config = dict(
    n_layer=15,
    vocab_size=8192,
    parallel_block=False,
    init_std_qkv=0.0297,
    init_std_up=0.0297,
    init_std_down=0.00192,
    beta1=0.95,
    weight_decay=0.081,
    grad_clip=2.0,
    decay_fraction=0.567,
    train_tokens=588100000,
    dataset='wikipedia_en',
)
Each number is 500 + 40 x the weight over its row's rms, rounded and kept within 0 to 999. Layers, rows and columns count from 0. Numbers have three digits each. The size before them is the row's rms in percent of the matrix's.

# layer 4 MLP down, 320x2560, rms 0.129, rows 0-213, columns 448-511
100:478511564514503537521551541450468499550459461504542467564594433489574530547558469470509522469573510495550517553463552503513468503488526464539448499491530488569463484470548472491481516495511465
098:554468447543552490472485474443490494492498529522478518481478473493501596521412505477604523488583527492467518545504523475566550528467522476492528463551506553459597581441494486460469552502477462
103:423454560487484466502523539556587547474525496493426503549486503427472520558439534484533472491492533523443513480552487517460521475472528487520449523571539476550576476502522446441552482523488509
099:562485471498503515551327499518479529502473451488464482523469503545482503537476507498507486547500497546447500504463494544511451465485520522517476505572521541574491577491499508488481406543501519
097:423400462517522425501583478490481512477450522492499492422486491524489522545455545471551524468514506473521466483517444489577500555510521485493491515498531453493517552515526514479470473527479510
101:497538531564439481494593478473480541449468493540426478463466482535527527516494466587462467535457462573494516513572563496530440547472492544498493570433508471556479613531536445465496488534461506
101:485447483551376502511513447572492488532499463492485498504549548503567507466417500462533500459506497479524523536469534455534473418448501509538557480538434484554480436551500570492474504527458544
098:497468545539478468505517539532508482529448488552521494505499522521489527484552546405654517466487484524511464403557522507490520455486440513480459466558524542524460554518481501476525486523465413
099:440477504500614433564494468512498487462383508492492500509487498451430534488456510543611581577484470488542490504499533510512515490435512428491537491497503544546503476482481523506532477541441511
100:527489544510498495462472444353546473514518542408503479471475527491551478520561482468502518468573488520507495519511497497571459520502483532536550482559473436542486515491507534499468522507434592
099:496531518519463530468511521509517544472533475551491434610449486500529575565491509469531489413515535432477482478485517520417443463452485534606505522473491419548498480503456458498501483543468517
105:529563510474532525441502558543457472497517528510494532487507485447476538507564469482436430552498610527465467503505509500537481531431474508488454421537505575411447473522554461487462586497502472
099:481536549506475489466480558525492403499537542510473526511521557531563477502442547536564466458502504498474526532432494495611500444501575456473479550554500500510523453585498505530478500487556539
100:520520500480525541516528491469525565525544517479540551486481452467499484493555472555459556518486543634561516555481499454446532474469458514534440565446522529469541434480509477433483470546568443
100:519482478519433520550477454560522480496560503506489531518467462505518585602502453499438514518538528485465547521474562545511553450424463514513518534486520533519447532504598485472498482478462450
097:490448483517458532589485503471544447505561515527521465472582509438482648514503508490573515575505573467482522502554497517501507486544495515533415515598552584538478507465446454494482487507526474
102:503437502486479550504539493494469466479456486422486433555443491513546552496514523499507483526500558571538472455483429533512500474557495529518565481434480491524492464481543573511491525506558477
101:528472508474507407509554488531505471511527446478521620520435509482412526487456509507447491445528520433525497440525492506474472515461515481375421451504534502569521448466515529515486539500374540
104:524457422445427528514479545496511477505505475540557512559427486506540475569546581490500475496490580452587508446553463455485529483490442462510609501496544458513508393484512505460459552518487543
106:511482508507474492533523537494480414494455511480456538498598555473501465457464510488477493457465480430501486492566448506573460456529522515466453532456506505543526454541534488437441481456474572
101:575544440457445494461410488420476532506564512482542478518510490460523428454495551571541484464535528531540579565526509483505468526477564484494553467513513523548538503458487417538492456517541424
101:467506576550548470567479455562544492525522513466510500461528505490517570438467522428519581489476476490558492561549522462504510486518401506475535462521460560508435488494492455542489495616513534
099:500529498546493482434496436565485475480473498545455565498611469521513471500477515498515528459471438509446507467498504470513557514525517480456499502570520531536436566456495474570481463469459465
102:496570502487491450513517461495508569460459470494516563454470461498489401506459556550510492415499579519478506518570492464495541509556513498483502497451510485479586482489444509536526468492502437
104:491409475485431519496451536392424463494510491498518538552518507489513500460538556439525523519475492485467465521378491534613525523511470508508521458557522465488493487530451437503505491529507489
100:524512571468478484438455487551563497457482519505493444509489481552530455483524481524432474466540497481506513535443454471558483474552495525497534476517516485552480481511517604493484460546526533
099:502438471509427521428505469554545535531518509508572599434514492474482525460522506480525522517485547501535454490498485469491473523484600475513479406529411548490554505506532480567501554546550538
114:498490594469467545542498512410438529500432508523452486470382467506474425428511431526415469494470551517497439510502497457410483495494501476449498543488522456545449486518528531491501540559485482
100:503498606504458425525523529481512476512505527541487600485513493510497517450465517519534520525416456415542515537544556453480540523534485548538543497537507488457440503552483585525476505548496430
104:517499448494426502454452477487513492502487487452489400469548512600537501409495471500493418512456476509526501461479555456513520479529497505494561557532525589491493504497530646493454480425478473
103:544581482508488563418530484559432464502458494506540511511550575503479471492509505491438459494488464430463468480529538499528478501524501440502482611527517545534522516517534472468545493435417472
096:465443461533401504551462517486458547496450525446452509496494520483559531512499474491455526496516508476559519522500497573493473517398461499512552419527500525542481465534534525498456533506449504
098:491529491530465485465516480543496530518481534572493500498513468500507461556489497489585459538539453498457481463454489451522391447518462492475568506428513463501587472479486495362522462468509528
099:557497541471549540474483480447522448528506520539468536527440587503531479447494504535457573472469504495519475475544496445564529501524568528463405517566490473544504547594547474566562497542462524
097:550556531533495459460509460518532498438495479469565455515583499527498469505527525466447491472523491546484481466517477436505524527503431482477495454528481455524450495482497493481451484543558522
098:499499492439526579457517433476470522494476483511522524511435538495445593517462516499540543539503444509500478462416488548487514460531443560496543542521471485469502539463474512495558529514445522
098:530483510498497533547504528518465455475482474510491486539396541603555466528548496544591525565523476459546466530472355455469522523465485497473545476505483551492544532548423525480547456538486460
102:538555474516497487479414489514542435478531478460570417464433577515469530557535409498511506410521465447437553501485468536495459433456501508417595556457503499504484480437459481498458508441521576
094:500459507487431450523499473473489481490513523524474444469606518447445521499411480510475451479469553552469552491478560486494523499534475510490543470487481449495534416502510449500511538530511521
104:404406470549425494483533430552491480570513501499507477526545456459557526568495436484566529409500432513495508469460471466562486484469483451526544542487533497468501518530514486445504462523523469
100:471567474518546522583516447468497591450523518498485528497478479505530518521461513500539439553465566583509536490598507465471466469469539452551441505533490565473537557465471534517556469502444488
100:500503521506516536491501461584514551508541503485448508521502506542511488513506462460478493558499508511511492450530496533588539500425455433481446479474538505536547536537424537501523479514447583
097:562507503525481550460573501564389492409543537483503484539611402426481493533544431510546494387540455493515524516521451537437510495499439528586518512517454580534520474549507494449540489473466445
101:393474500484523494526530482514511536523550461524511550438504522535554525506476521561498496566499500461490488495505522441460539504556399524473584491514533525445492557472543465516507554574538581
103:489533490478531578476500480470544541545414570533521476552475513480549517487537513510507501541531532447518527498451540514454489547446533471465465517546513541469572471495418432472510520539483532
099:554545514470444497461478484591477513484484470506587520525435565516508439533628513500462433516523594475498510478487471472489437522504539427537530523490476436517488483485448521566566563355495550
102:443447503474575488486489544501569492516494496559513559542446488444500454480499468517563464628546535558556449457509506472517542448570511471488509557538466545472535450531528470500537541416530590
097:482477538459467468448587487546588474481543526473513613466455515468486531519428502486499558400476489504508559510465496481500643496417521550496452539492501457506504478514505469512532447521508461
096:475535493514580508601494471543511525516553517531493457481464492535523477482514514523514531496506503472486538485497565468461519495511481500517349465530511466447581437505459549519460457505465454
105:456403519513634504477520428374488447488504515472514551544585569471506464490474481489493485559517475458503501504477545525504524492459477502522498478498487456480512496513571498505483437465455549
101:538552511513510449552456476488566467453527503525483447507515359547495443497492536446486503500460502536471538525452483489519474507545524490484528532503493483479486593463530494505521524608484498
097:497444453509474528490480506450600491541493469471420551488563485548456489512471539460469494554497495537490509457492471481452509505508523484537504557502495498470440461510456507483485548502458491
101:493507522537493521490524498493526536515437499503455490532536542453484424521525449517481536518488511473497508507455574490557553476516499458468488532566451505483519540452486481540509532588383551
096:557473538573528509508519507513479485481450502577487496439501443474542527514542540483518527458486495555509490567545496495526534559524431539539488520509590519509455421507552551472486549507543392
099:477503515511536400467588525489471536469499493478527531471468545462605502519493441476505428604503488542467554403492426486518519494504481548522402561632516554450486494530495473472541520402486430
103:557465452529527481522427532511505567515551482510532553557575494532559485458479518496529584472467500515517498479483574512507453531492552535570473535477544487470527453485414491581545481566475603
101:490436555474480501483499469521506503449481430507533521518489445403473567523553465470556459442514542569516484440488511522510540541527510497575473368526545426522586423481541503493643535528562506
097:424458507477547492452506465460465515566531523557487463478516534569550566520513403510475502514500499531520501520525508506414469528515508440459517481503489485527497439550500436520507487400477568
101:514493445491471537509432480548508500551535468466525507547607454541519469464590545431564521554521481531537473532474530480394516538445446515437404478518516462484434511545549491474485546537474518
104:498537569536563499483464472520504615545432502518540513425610415464484474503429473434496495457504449445544510472556534507534547497545447571512479545482514514537446529467418512572457551533473579
103:522484457476527465508500500507549542531487477447510494468525463484482501442503506496582523563484541499551456428468565443483481494517466517517543508608463474538507450501445550463462553472448534
103:516449536483467496538484525591534555499466477541510524455578538505466542480518572493463508470539565475494502498499530575516496434577457533469531531477465542520515461421519540453502473535530500
096:490530482405480505517530486452477511562533512498406493474587373461505423461580486465496543484438502536490495434510501511516407487528486474469505501560463521395514546475505552458510489603429450
100:457455488505475463577524456507497531471450543516504417490535563500572470523465513528476508445528457497525500520535549493537472493413505536510506480622418498511523449481446595514494502471499538
098:508515551479436482504580532473486490469429469490547503527496458493600549533498484558458474484528459573506520502463461448512480481477479537520510506533568552447473391502468527459553496495482513
102:466499497531477473529505581476491525519456532477494518513570487443515462538478565520546519454581524483632549485555482557481415559468485461494475517488476548498582495479486552525455487509441481
100:521468506505471524529501528486502456544477508452452487552532500444492507478475594524398498502442478501488491510498480526517513492470559504535467541483525525516496507547528485505466511500529525
100:452556570519420464391504522489482469501483442569490513530570483561496481432539472530500477446465510485474530564420573453433599531543464495430456502527477463526502504494492564465507519429510581
104:491496480485460480542498487566523421522505526599483570490551458392458504505545538494525410506527458384480482499472448485531486547543456515526455497501452504473499519535509442478498517519490477
103:560558491475454529556403529562472515493524505479464507513477474549503526507518508488480468570516538487449486467544470538461546514553514537502470474483519507460575466492506427513546479477486563
101:562543554458538567439441523513507510463494488512513526518559535420489497458515472474470533563455535495469495507486569486498494462542546505518515516545501580518480510490490486475435459565442410
097:485534477507476515495528487429482498480526549427556535416471483525518449543515528544541535472511519464504532523452484509420486538479437480517431427507509486444465486497507511472423552454499496
097:429494502515560411482596595533478542471509574509456546508554548525525453566489496503523510525489474462515519527489551525432395530520515485519555489470492599537512427490513431501567505535509452
098:522459493588517387465496546530528510543549512458414474482502439525508530495452487477485487512497500515499479493544485481481537529482459508482493399562462508483429503521523509499466548487495497
098:467494430492461457497397557552511432470459457554538479491536550550503536585513500498570504574499483536458518497459507467521464508480485450467519471563447503500466532451531506510423500453502496
108:533534521535452531524431459518535508469488466520570482494452423546518446555551488503480508560517522472439521524481532501458525443535468508517502507462548530530482490506477513446524495476491539
104:469483560576517502527521508494477480473532434545481493533493567508451465519525503463549539522516521569526525507537520530468559476506535479516474516415454579475460553509489462510509466471512500
099:496435495515479518495453486496493490519508492560492512424410502551524553513523496505548540505495473524593510451461563456524476528467492541556475475539492520534495510544472524502559515444476417
098:480555503556374497550513479507495462504526511516508535476600588513457464542551491502516482471516504422555512501497487462551480556456511509517597486614495483471490467509452555448509490465512531
100:524483568444497425456544527557390505476571485540464501509515541505486556498509555468496508557505546495527468469494519553507381514455528446445523488426518484549461451554563463435516522483536544
098:520578496532478391504444511523525480502393478555501574482562478488503489511530510471571567517508482472491481472468481449501482511539538512525562548430501509485527508527584586502518486518509529
101:562524495511524461446502502514497510543532513497361479517493460562515501509450507482477502565503441474559457519490514534497468501443522458416549447452444557478513469523510480440464452540474531
100:495483434485549493497537478527472533479533495473473495474479493443479549503519594499558490494498475451474529482419441540492512501521433438508533485476465542483480628512551497530426463494555471
102:572471532474529442475445559482471512492457412504481579497492543533468527514578470546491495529531458455543530531586520493567464512501439520508486499575511478475539502530450516514621480568500502
100:488473431542505499541471558506496477466547535502485431537563483398551604578466515484558549498554467514495546499507533522494503469503496531495466511481497534566570483518500551485536504491536535
101:483503459464429496484505501478531431455543508512528456538484460532537535462493540530556501528479442436453569526477482508552550517489531478609449529477495491498443498503463510497499467513499474
106:485532500525494483549473451429555463494418537470499465409437517493585524565488507507510412518545541503492518516450505478486474514524509412444568510527536468483540523452471489492481488483516585
105:417410464438485490485478495451508526451483511480510508499600503492530523498477450551538449495514436463497457480529476488482544538461506470540481524533481416556487528545535507457449517568550469
102:495408504486447534544485513549471442478498510460499470413493538518473495546546529490463463488531459460564464514493455451562405540445454455470509524499504461514495432551546512516573449445454472
101:589452470509469617592474475452490459473539518483556469464494523519474551493522519466462522513405491425499469456529403483460578508438534526544496391462523495451492488476573492434494485587528453
099:542463507566491531528469458499553527459537496519559468504473563496463546553524415521499499469532522514449494500499436500414513522514522453480624468533501415495498566522434476542497488545551617
101:518512401496616461579522510512554503515463434473499541534351506494486477429522459468567524532460509523520455515493600448502532515437419505497482524519529491414499574500489508449525531506500474
098:494502499619498422438542503493558547504485474441520548483539450492491498503494457564413406570520500492530547499464514498442427459512496563451491529574502514530522425492559466487497513481615558
102:506523487505510589517543512454517448499516476520469475489508470526515443525516454578438517572521514457527511556453564500475496474434516452497471526559535585495550529551535533479526499511584548
102:511451463445512530492461453450517523481451465524527552446494514399458489478412554492454475467468493494525459478459558524559460530480482433475517492548497539555569495511511552514468476540503477
096:518471619541441461521443479512528536477500510481545502497414440484494547469508587475558467433487503515529462472519495523493435478427508477417484466511511464487456431524476497462505436529519456
098:490493538505541499483585510514511518483543511490574474515577533536492465510549462435510505512482509459426488567510488505489529475470485428495445561532492515505503496464454530477495455445520527
101:505493465503499515560528478488471482522484494460543508545451553475479547526464504499529442549510539506434514520577515530504543488513520555445486494498470523566522486488497538530437492487469455
101:534538471529577515515461549399514487499507508540506518457497396493468475494435491504457509480485536539520477480566508531535474485531528523492516509459519506493505520495554497494466565647525484
098:539526505503481511477564489472457443479472481486455443485509438545544403484446505479588475467565500424514548485520525499501507506507504519488511562530434518477488504461584524500488555473489437
097:545541465524523425454485556491490512503524483525527500515492483490541484522498564492519505493458500429474534533463514495531483444513498580480532581485531561461463502478506511533506538541469473
100:508476401517411561550503549481560490518553516529492494532502505538521497513425463457518573493517489467507541500547519519422453548562431605469595467512521504543487526485493551487510521475495505
100:488562500458485511478508366547441553551519426457500498471462535473504472473518467489483504465497533521480474500471525486472494482494458558510477539500490574499516421455435491490560540439460555
099:573552551474497479475406503491505451583527491537592524519418535541514501530474536470522472481466467552533488470477593601446476496467523438467515499483477426496532446496510505511478503461527421
100:450477470502525489561506517538468519484561412557466530532550508546503552501528527511472477417516514538522500517486569521476499526519453553445544545459471527584468485493565456490496538549431449
097:453468532517581384508447501519489491471447509526498568470475503546508572532517505457486549512461486435408590554514484547463555520517519452557442506493531537520428554497489345539521503547485472
099:464534518463535502483447525422490479500499473504536542496518425479560517468523554467526527473511496457546461487457551491521490535540573545496498562544479471537519495520526581521433492506555583
101:458445499509412430497511535512492492476541445570499505510579574505532512477548446463605519530462487448499456527580533514533487497473489440471497477530467516538525456484517478409551520445519550
098:569456503560485489558525454446513510502538479494553492483506541471525540533435457518454595533491434506490470523505532473526509502504475557519500571607496446492578470442556529579533426535538445
097:597496474548482446430444489527437486494442501519531479535551524492460469461470532445491516534452393466516523487428467509535505469500479565584544491481482496525488455490495486511528473482517423
097:496587547472511550452479505489460493503488464541454472539571549541478494537503480498460478522507487524494519530524513509535553446530487504437428535536539472509451455537567451519456508514419452
100:418511439539504547481589585537596523477516490474491484441514404501517503537523521539451553502541470557464514503510503521488562486558501524523591513476504515511570486502524550485438513509534475
103:509503516516479515523532530494487540439503547492503478535426409505449484564499513559564479501507442563532528511514516559538525468428557518514470579539476420544530488568492536505498519498475532
100:535538517413532532476502495479460483497502493515561496510492490476556443552486538471491486483498511517415528504481489484545557466445565468488479490532506520467474550552496541557506496526439471
100:506448505463461540478480498508551538489508484527437549478398537464549541521450488517511476492492498464444534519554412516500420468514577520505454566575467492547527496480464465495568490530501606
103:531486533519467478559443554483510494521485490487485486477472515538490513501576521450499540509496531504515520508508373493514516565502523518542554478479489480454487636517431482452488505526482467
098:543427469501509451457493525482490469488514425474486508508469532482516514436482562483476480500458522488546410557467489486534481457508536501475462529558459414479467553518494507544493536595487452
100:613529542513488439480553502482518581510530419471473520452508503471547521573459519537528545497493517552486531550447468530398577523517462459452508492500494497483526519473519526491539504505499485
096:450407482491483478495502491504498580436548515544524502475535501452511470504494516470533504539436470473524499548533487469543460422521516484537516454524473439449465508528537547449570534562560588
099:453424558506477424462487456535544498475535491484541519519461570480529518539476487426521526483530557477557500451513473514489513517433536480584515480499512529534530460447503473545477534450524582
099:647543501483461497580451481449514471461439507494444547562495398501513503480500527450474485483517566423486443415486485525491517527504510468486483486514473521526487455569469500546472400467499457
100:520522524552449496475492491499446545565506477530512533510502483486525547500471525512482505447465448475554477498473424489559469527552493472496484450596465552496538487517463505433481497472503483
100:444514477580462448400514535451512474516509505466488482460550550578444560511495511524432508442470519516499484583449481498515476529501525479587501510488528520571501539492492412505502528473545503
107:495483574546505581453530522437539478473507494499486540592463463528421552444518462493382489570502494494528496500537458518503510491418486538498460491561477456529449495517535494466517500505481515
101:514448498536488408492505525507507480486501474627500500530424435564544518501578495522486584425493462564553476539521493519468502466477486526508539487563470528530497473521460529465570518535479425
096:485523523500499524568471510608482498522543532499531556458494516524485497463490491473500489592471445561493443493462531467434487444475542481482519535515503514502496501533489518574420465513533522
100:471519469440490518550519517572432469472463444474450526515444495384578576520499581475419520531502546504508515534481481540564539495457478507561531497488472505453516460530511523520494461516518465
096:517490523477537520493533518480537497540515462496467509448523547493512470486512514441522495626553522510540479538473523489593461492468474464527453588502463484520555525515436507486523451486517520
100:464490485483466504489498462546415482477492483490431502458503500525505436498592468510466392575464468395527613479481490454449505495497516524422523549423481485482418580560499600518425522513510476
102:560536468548544445508560505498558543481485481501539530513497499543469537445523499552494482511487502584470429520502483469395528491524444486506481543518432437457498443547508598477513477480511575
098:507438454499580448512610531522565489524452551523463537489535456503418490460489510534554502543535420493565438412482561468504567440524581467534546466472533501435499521582528518476526457492473485
105:476466500511398539518507516501528523477505540524517499500481420490523493534445443526464508547490511502481481436476510548459471487421490425518403583598536498465453568472503478493472462480586464
099:499568479524507454481504449470495520545555511450480462456597547482466550479479499478539523488539489403523493560503470473494500524517505491473582531460482511461498475449466534464467505553474478
097:527428528503459460530506510511449483475429434542439528537452466523466473500474500518501430469552559540467511516559460487483529470491498495460526508486528505502510476504566468517481428504554534
095:493462481489478517540556527484490506497435511450470455491574535446462512483554530445477484514470447504461451489487480454558491472444479504512556444452531463522502396501551472430459540521479511
102:490455487564568434495486550530569528523555527495528468450464561508513483490554525443541465542510461496459498571582510484548547501461492509489488562495519455475511556507473502484525532426606507
100:483429505489415478529456476547515491474458437439573508511488466488484492485436434560544508541512505507426543459534555417499449505548451485524533484410588481539495426458543515576574465513499474
101:417492397537500522537596532450455529528518496522573450423550514420471469468487516501578530559495554495484458487391585500503439480511536477548504466482489521504495565528503461561418523590552511
098:545492512527497518541596492528481545523556474502562481489460499445503473507493467474473511553511521410551522529547511473547552458553502541527486482427494531482527502544545533572561481485497507
098:493576495503561442464504460575471477512465489487505481517506496484525532455499485441370513528474506516569435460458481521456596489470506460525541485535511512544507523492411436491600548687556529
100:486560574500598539443517494413490522551455556559561518415455495512532527546530524535519517479455490494456468514555585549498563501492460481487517497541540512517468529454526546494495464516510522
103:502549512503529525456461498515498533511475493459529525502500461467514498522500594478578515514524490449510447509480572463504522500491477432530468495438458464439501538454500564516538472482516581
099:541538534438501590540444477434567542464535553451497535508546448565494510449515544484432490544538561532473534538466514570523515510558472490535486527545494540466472428469551504551418452493468474
097:467462458476565524538542446471510530502468541478516509499514464516495483470482479504453425490547546565535524496501399528435499466522469499476461451486549505534579478461529492510483568394525519
098:448481502484596528430508516426523495469513506475457536476502521509568477510451487530432505479556551513505491545483490529474461497490447501483483525509471455507438551560571500499507494467434506
102:504524505468473505505534531474463441520482503454533473490557548529552546577545475463464500480590489457512446477505489531504487533545477581488487533547569595433456561465524484464531508500477556
103:526499493488541597572488543401445492495543463400474487512547594541522446535488480483452477480453501519500472492522486528528545531511524434513569514527528474466495516457507548454512541602533516
101:543439473476527461522594503523603542433533506512457519493461462490501478490434478537507488465505493497528503460430536539453546489593546500539587525562523408468480514470462539496530431454455488
101:566516548433451527512519531528446534535486495520493475513396462489500480553480471511537544429512387478514493452500493442560562437473523509563453477536521395467443501485552494480482527493515522
100:491486534580502455523465504502516548468443502453463485467459628483554437481497572487432486558457479521501516518546517451493482496492500511546514506550482440516486459528510511486586467477488538
110:395600525518465523423516463518523458534468507529570499525564579439526517532443465508529550437574487471528497514474468481570422515508466488455519520535505542510524525468430540549446481599471427
097:489505518512606555576434500485457505525525483481473577426464496554449514554538507502493443499507467457570499445565538530467523496504476480516431519537518528540431454425519509428543440481542444
102:517507493434485480529531573489480466484481468542462533579517443500479565452514544509490476551570568520488525505419486523394532592493468483496420509471526531520586482487499469496533484540528498
098:546472487513525447600444448509537486519544562613506511475536535470500532502531474502578463523462474504506465456468475499496461478508538577531440453560524485542465542516540576529564521540473483
100:575492540468480534566491515546476556492508483510517515510402477473536535523457501524459561480470488436488490470443512522512595488408523434501533578464499481504454505416483506468490545453477497
100:531450445529471553505472467521497534490524538525490480525409492520484436499492515511519479514474474520500513525511416530596515513470527464519492463551492533476583544499525507488469468436511399
098:519582558533489480445500536515441494523472533540516486507511510488481450481525523501442509522476469538499517499528588388490493497473436493474425529443553510448561567475467449521570506461491516
101:432474531533503482519544489518524558493515532498571528605576424509507635499441465546540560512509492453481519523437578525542445548441536457445491514515540511539540436516483548573476452477551533
099:562528463457486475369564511486460501528479454478429487478527422500480535530472504535451488447492576476488493483509526481499481484517488481505446482537469397458463491528492470511519512476524453
098:426417476505470463529543511514494544481499527404508496468473432569476466490516521489509514427531533603454470528570544540467463489490559477524520532547530440535591522487520467493481501514416549
101:500505524481460474476512536515484480504545540505507515514478485570509409515450470529489484513502411463515549485526403478597520533492520513525462545516499478417470503545504650466514524469547520
096:538426517414473533478495482460492548541527519446451483479460562500482438500488535500529502500513543532486468571504517501528505507503546481528487502472449474490528486466515507457481438533507484
098:514482533575531480479526583502517555478489552627501513529492501465523430535410535435513463499456536511512484478524475546486460517518535549497513542499507512460518475495450520539517571518500467
103:505560502471542515478503523445518487515525528482457518588546556475535560446522463487489469442507479461492466512475453512532444483531473435515496423521530487450438427503527546564475529476508456
105:529493499482462569403486452491499534475512525455524524471465503467483509506496553524528475474540494498529467501560495467462435530509488514507536431481485476471518538495527579478503492482514420
100:535470535494458475502514518437474549547523472498472516503495445479510458525431486434488444498501466393512420584528602466464529526405483504468427492471508490466455565560478494490435520578583569
100:567484527485457515483555464546507501477465501554489490436502559570475433503478447511515512482508442459539497481487507518490556459559477460578426499486483512446554571498580563505459541513513515
098:478458552518459519534543442504515521576532494470552543535491533547547478491501546503491515491473557529547513505465477485538547486536497518497486528451497482509505491546516505483474504587537486
098:505507510471531512447484542512480548551481522551494456491526491491529492482381474536541525453436540550523477526460455490469496466535475520504528514501442447490500543481507435528506511519497525
095:504461551463553473512518476479541447517403499584454474462575504446507501524525515455474489502486488475490516451491601559577524501476496543553502413446474504535527605482522464516509510520540519
103:537493479479553408462517475480532513509412519444434516513481504508531522515470471509548478550530455494494460509476471474499574515505491548467496538509398544469540499537551464571466490509492500
099:485528496465481568607572455464429494468485531502533473549434538478528461560506493506496513394572482558437592578517474484477562493513497450484466531483514451523541451507523474535470490468457544
102:487471549471520490506509445548490527484537445492531475485412488545488584511495541495425489506461453509456466517533529518509547487550460470522538427477468471466502453439519523523520484471499468
102:493515479499449543519547516505444484534477586499439540564538539485526483491536433531490512486475512515491517530489560537582469548472504478630451520447449468479502522464496517562504483500516539
101:500498469452505512513415544532492462515543499463434557511509503403522422526521534506431441540552512532507486486525486445471506466445466489545458470527577440479466485502504550501519514499477490
100:497546494448516447535520516499434507517465545480508462543485470474547466507483422429414470511493569552525553475497486503511532557537503506447517490571499475471446541475486506445520560439417398
102:475468444487473473498590515512551527471492508508485436515475458520546426497537552467492512530520461527546512498522515550548475483559516512455638569487501506512485437517459495534513493513496475
098:522539582513501499512446519511510381513534512527474491542531552538543514531598428526436461533537516477560565602504417510429480495573462503435474548513500527524514472463490514534504494430547577
097:516455519535536532545519538501517519455519547547525493452492485492457540490546525511520499500481462433523505499445514514633494429549474542497478556465493540515553566507488534434515481502522482
103:465526523506467471505480498586480468513443507502473509535522495527559477545466581505643506470528397498502539571584504499556561545547535569515527544472464483473489443458545524506422526533436462
101:587468499540496488488467513402571489400618544532575521461435512530491495516561466538486541521475579424511529500497461553423497449530520510482499525522486498540565529552560481454572469465493504
099:468477506516558484574507543522523512450491508626448555424444539480416562510605539532502454524500566518475546481477555502471526531438498414571438544510486433482528429477522481483536503512511446
101:521495429500520451487467507468486510475506443452449456473496461421486455451495552443529484391508468612477496453544519524528514502494495532481548511471476455509475506520533501543546576517511460
099:547465476502547491480512552528524545439573524502495489444606551520473488459494532462517475424522484579513461478549451462513444458493528524528512424493530470496508507487438518565564545454518494
099:540505416513536519469512434499566489508451505537495493528555555511482539493549432527402486481518423480534516408520465503568525516483473527445534514423496525512436456464494454465475544462491515
100:482491487562511516536551524489499486503615417476451492540423410478502466526554470485526512542504560493502523443532489534544492499459524491467487505472485439519505507472557506580487501497468505
099:456496525477434476494499515552490491397579497450532482524471377578599573469530521496535497506448456574506476506533507522485486484450540510509427456515499446565460446539544473505553460530471597
101:523537481453545563524558503465519492456474511502423427538425484554524533507480508529501441426471487497500516545480431565513544475523473504453472465478504517443482563546506484428550438517566463
103:495534563457499458516507547533453530503490487448498534506526503540496496545482469494543398525489493445481536597490541468469539456485481496458526557489508545472414493520523488483420485456504497
098:532493542459454511545487545536512435491494473530526582505445500478541501469573506512372462447518489477508502558468492563562450516540557532493487596461506514492447523490582507532573588463455561
099:460604433510479535502592463495519502484529441487483522498633501518514480467512467505484535457483468462526488438440516509612525458493457505482552441530454488480435500461549592508500458538470465
099:554517537520546474510555521516430463470430544418539504498420461469498512505444579474480540470477456548464463472507471499524516490462546498528511526444500411507509499466506539480558494488528458
101:521530549441545481545498511497463526501491504510467511541550568456487562510464498502467526481511588517525538480528492486525452542486558481483448498442560491500554548563583527532471499473507518
102:540500496482510515481539549492418474498458587459541512485540479481520416467449498464527515506454504487502474486474459508556485441560550529541501453507475522526547525488511562505549512518549498
097:489475550526569547452511470504500466499464521482485479486477562572610561519517495445488532532545464520505489547478457512540528538438403523496464412494533624508483489542490551518474460481521518
102:511494503503523508460478441480434521461484511496442505526528528529475449425492498501447463423416511463506481537509531528400497533463536456517597492539539495541453458487498488536470499472534462
103:585512523428484457506451508460527535453498427455541483514403467469500432468531460461488526526484493524408543471504613515509560468527419480550472533453534564519533426502440588484508497493457449
101:536542566498481490497489565549517537472471479497510525456537485463523538492548555481545513609551525496538463542433529498447501477513503521531494467523468658393484430541501580543527463494517412
098:486474494476538536516477422642513504511484499526505405462403559512454504432546393527467467534489496544501469417531472435451473521457454472479478460509519623516453368498476483478600446529529515
098:542525534526482483531508462555535484510455462483535518515484554538562467459537503502458535515512505525543486500503478459560536485520463529439514475608462573500466451524466485506448518510494483
100:455477499540464498533580507499496515523478467497524485468502567530540494564605487514539577466552452477496476529561566512445485487523534505455599502479524504513506525528488534392496449509488576
102:436452464499495410533516480480445458483521505471447536526385483415505524478517519540479476501466477497514523480449563478444502492506593596548550441540542524456497504558486483507524435545597563
094:492554373538426491504529435443497488513507503502560481507602534502582505571424500509529461447536536502482432496478528510470406528518460533464528500557444450524477479558443427531502539512450457
096:467536484496508419484489515472502501442526499551522505548474482489485440502573538464542536482490459511462542540528507461544485489499505499499529529463503506533501448567479518466522494554441489
105:487501558556527578529557502535560498460459483498491516455508477538467487496510530538426479561495527554428472512506548485512496429474453496506473526526476567571480448556449557437529477478514373
097:475520502461454492515475528518531488502475481447459453518569478489547525505462408459523474560519483521476503463469515523528488523612438512512512459500392551526537458553514441527494499567409491
097:524487507525522485517497465567562478555477464494550450484491528503438533520494489501541520471504506498495473503493453497506507426483475503517522503513443494556518496492567449507522473491530546
104:523545534477499537522440562535479516470525525497504505504582484515466504476515512561464507509460526479546488476549521477432490476487504455503545533512558453503544440521493483511495484540501502
098:519451426477502551535544485442517511430517482545497530489581489453465522516524463486495440507424484469423533509472525520557451452519511530518411520546500543534516558534445431483564477535527500
098:509526503517507464447512517447608499456501467479474466507491481511485520503492448459456524448513460543448539487486501501514458489482495421424576536543506454514451487538460516477527532529500497
102:457487433482537530487480522473479463507472549501433453533611528582495511542382502547355422475540521475560564448498398536476523443486467480519523498519469494428469552532522547468517511528569505
101:494483412486481515471408478482509486519488523508505483440492586504482477494509511498544522471524555503497506415544509504505429545544518530498563455452483424482483555556549546495454433550534562
098:543475430549476526538451528507473491510460481507511572456529494503560482488409525441553489538439502484507472626520552578553424500548575556498485533531454580493481496494512532468479438483418565
095:484427438488451478507486536497464571518528527499500547526491516483395558474542471474447485499535488561501478458551497540467463496471545440523508594504483514518479507542524478490434516535483557